{"n_kv_head": 2, "d_mlp": 704, "norm_place": "pre", "rope_fraction": 0.75, "qk_norm": true, "bias": "none", "optimizer": "muon_variant", "lr_head": 0.0137, "schedule": "wsd", "final_lr_fraction": 0.1, "seq_len": 512}
Each number is 128 + 32 x the weight over its row's rms, rounded and kept within 0 to 255. Layers, rows and columns count from 0. Numbers have three digits each. The size before them is the row's rms in percent of the matrix's.

# layer 8 MLP gate, 704x256, rms 0.169, rows 384-466, columns 64-95
102:084177153110104108119120125130142085161129100121108109151157179048154163135176131183127142091138
102:081130129167210091138101108137182130180188105132089117150141143098106149099099140107141119132139
104:184094118073170141051143135145137125071104190103125123132112164104056185157116125117144100161195
102:100164213097143120174147114140121161084130122152155159129170071095159169086095070161173112183090
100:093167155096054123092123146118184126106134090111077079165080135124095168153163139105122098098108
096:172104127073141118061132220150133120096114128147143095196136161158158136134095127129146136145071
101:130076159097211153160112125090138163145165157153151142133136155149165078150137135152099113099108
100:114153105133162122159130085132237122086119101115136127102074128146136036116114192183108178152153
100:131104141157124102137101139100139089177085117147111089108142138114137186133120109102167136092155
098:177153104114151098170083167133133096101072112139120080176104128125141122143146121118153143168166
097:106122114153114148157100133114104124063192125119101164162109170173168147099127109120139124101155
097:086146141082136116119142062115085094165089107139121202185134091144162162169132110071092080155155
102:131119122139110094129047097121109140094060097085120153106124129101142097164136129120087117145166
102:096152156111126142190125111117102189178093125181134157138146171174109114117121083103145114202131
101:123171171110178119074137124114137145167141113140144108124089125109140075123163153064164116079096
095:066121048095156112080104150062133155085165120152086148190170178153163164115055140133117125147160
092:107152126111119147096144126119123161168155129182118163134119114140175154075151103150125223096131
100:165119117146123072109143115165087131116150138060097078157151154131118125130126097048163213160115
099:083183097079170166080146065134152168118141092087153170181150143143157226152111119122104107147177
099:074129148154104116126177130148075088137108166096068121151082139123132112150065105134114154095129
100:112163139093126091187128107137158149124134143198091168112118163194164120091161160119080145121101
099:091145143114128136160146077171106151092105103155145132096104058110192104218179111120136110129170
105:080088137120150049155103112169134151149175144132105120097183133064140118207112143130158122102118
097:109173098161149186157149106203133120121098138156083105170144145152147121178156132168114176171135
105:106176104129128078095154096118138178170153085166136165106121136141213159061134106057163068144157
099:100140086154147147112167130154116091124182142194145115142115141135142136133101142096090136101171
100:168136106105098180124047135121137120090111073137125155127135168137095171159139090134087168130157
099:081089083094115111078162126137070115152156118107117145167188123182138096210172142127132129141132
091:131124115128140136084146128064169039086149101159059181163159104121174114145114083164123111165100
099:160140184117047121073139107100082125110179147130151096146115142182130146093134114085081137142129
095:159090084129131127075150172175080118086101133122107085153172140103091087101170102053086090148154
100:140150091127114135110177113156152174133104089116100119141124121072239110096157150125080056153147
100:175107140124118102125127163152123117152122146135118088136146159088051166055146127070180155121139
102:137095195126127156093123122146092110140137092152194123118200162122175081152107150083148149077176
100:119153158135200162113067183051087130148168145164081230097152126141086097201055201088117134130155
096:159142127079131123138074175121127158100062157066147072093119109151157153133113178137111138142118
102:069190130142159114121135131098115116148121105157086110155175181079196121094081180130134119097121
106:123101166143160126147074132099167131091119137129156117132133073134141121163231118126113096167132
101:110103108129156118121164085091116135214210150138089149107092150135094135095128109060047079093182
099:124089153150137172116149129109126109090098191161173084140161161097058164136140149124090154152154
099:122127138104129124096153136135108080196132113128164107134119109092079162129200152137175120095097
102:096116132150167159040094130157069083071136147160155134180119117162128120110115150092113130130153
102:161132101128109110169146137120128120156135131108107124139135138151155094123122126103144178130127
100:140134178098132155194100116222136126154108073118132192153110144078085172169130162100162184152110
099:141112151103152108109153146104122126098133154076182151216121156154091114087126161050107137115137
103:136180067133130153196153138138087132141145117070139144102103161100113097150186092160099141150169
089:131088090119148150115138112164151124151094143099108120140123150161088128146094121098185151108148
100:099081126088115090080149128098147142125109101112133131118118116116119101162123129118107177084125
102:143102127126155150138128190122201070150120127178109160091117113112152182132117119134113194083149
103:104078099122143116133085086165181083120185109110122207173125056100194117107102110141158178131067
093:093132141084134122092091135121165190093120099149117174150076085141112093053161141155090180096141
103:105196158086146132151152155156077136087136178108135155191172139124124138093151119101145174100099
101:164153095115157111157131106143172117098074169129098097166112099132105127119102096134230092171107
102:127165102109128081049161101080148161139074158090053147108102104134096112163100105137119143127131
107:125164113140089141141143129159121141131118048157136134151152147050117128113096104202109054172142
095:051121138131155107141170074187147142120097130117095166108134141149145103113180152145147117098096
098:137069144049180094127133118106077093147131115066103157168150177153154171093092133130131122099086
094:169158097155163142158158117096125133120129103125129126071085109084047116123105096070121147156115
098:105135143097104150146162201147194093107108099148156199066158179125132121147098151160140159132121
099:100141119119157137100139109112146133096167166205165123121109169163163117167135123118121092112157
111:057115128124112128132139060137183209102135135111145162130127085115133094139140129048164145128082
098:130126134161155144133164113139125147128125120068089147122164126140159189172129155098101151082124
096:076241101151068110156087179124129153125120159088115118160100136075123131117151117123136111149086
103:193115080139130070151175090141147144183155123191100136097093115149142161137149161087102127081155
096:161162076178144153154091127133188105149171135164184096131147110102146090111150128132157139119114
104:105103175129129161095133186057103196151121124176130127098115131120128140127107120127146157126193
099:122171145136165107104140139187147141125157135147167136104052132167072160149114112115080146159137
103:125109141141103127064121135135166095101151125125144111155129154113126125110111097106080143121142
101:052166078087190180102173089087160149110121128188140167118067090120148111131153108147114180123181
100:105159196141189180139114110153129146139112059168129175122083133134124159136104148104101133106085
098:127136089109137067146105130089155117129181109083110100074155135095147139105112071150076206116148
103:123170178119178097112131087125068096105105083162156124160128137139126088086101163113187045112095
097:077109136195117073122070112127126082137132192127180177122142171154054161146209105122112141098106
100:137139157069137090129151099105114185134126135154146139151108164153124130147125101087163110083154
101:088072083132180083116092099106085165112129095121107135097086092097144150158151087114173113122100
100:195103098087134132173130170157116094081088109132114170163182146129082097100066061091164106088114
099:131154134109157132165196142147082123090091160115142106139180145110114201144104150102138134145141
101:132095123173216118109105167169090135082086101143151133078114121175114150036155128135117136168104
103:126099104072129169162120096140144151132102114103139190110060142085142097150074096119066106090126
099:151116118134140058098068066129134123117069146116132130138113100082081140141128132145128110110184
106:132097114167120136151122156139125157174089155198127098179168094129167160152175123135158158069140
103:124108233078156144133185106095131120142104154175126107124129085126115165133102155107116062125164
103:132144172103188110158119186121105091084112159125115083110172149066094164179173073161156189097130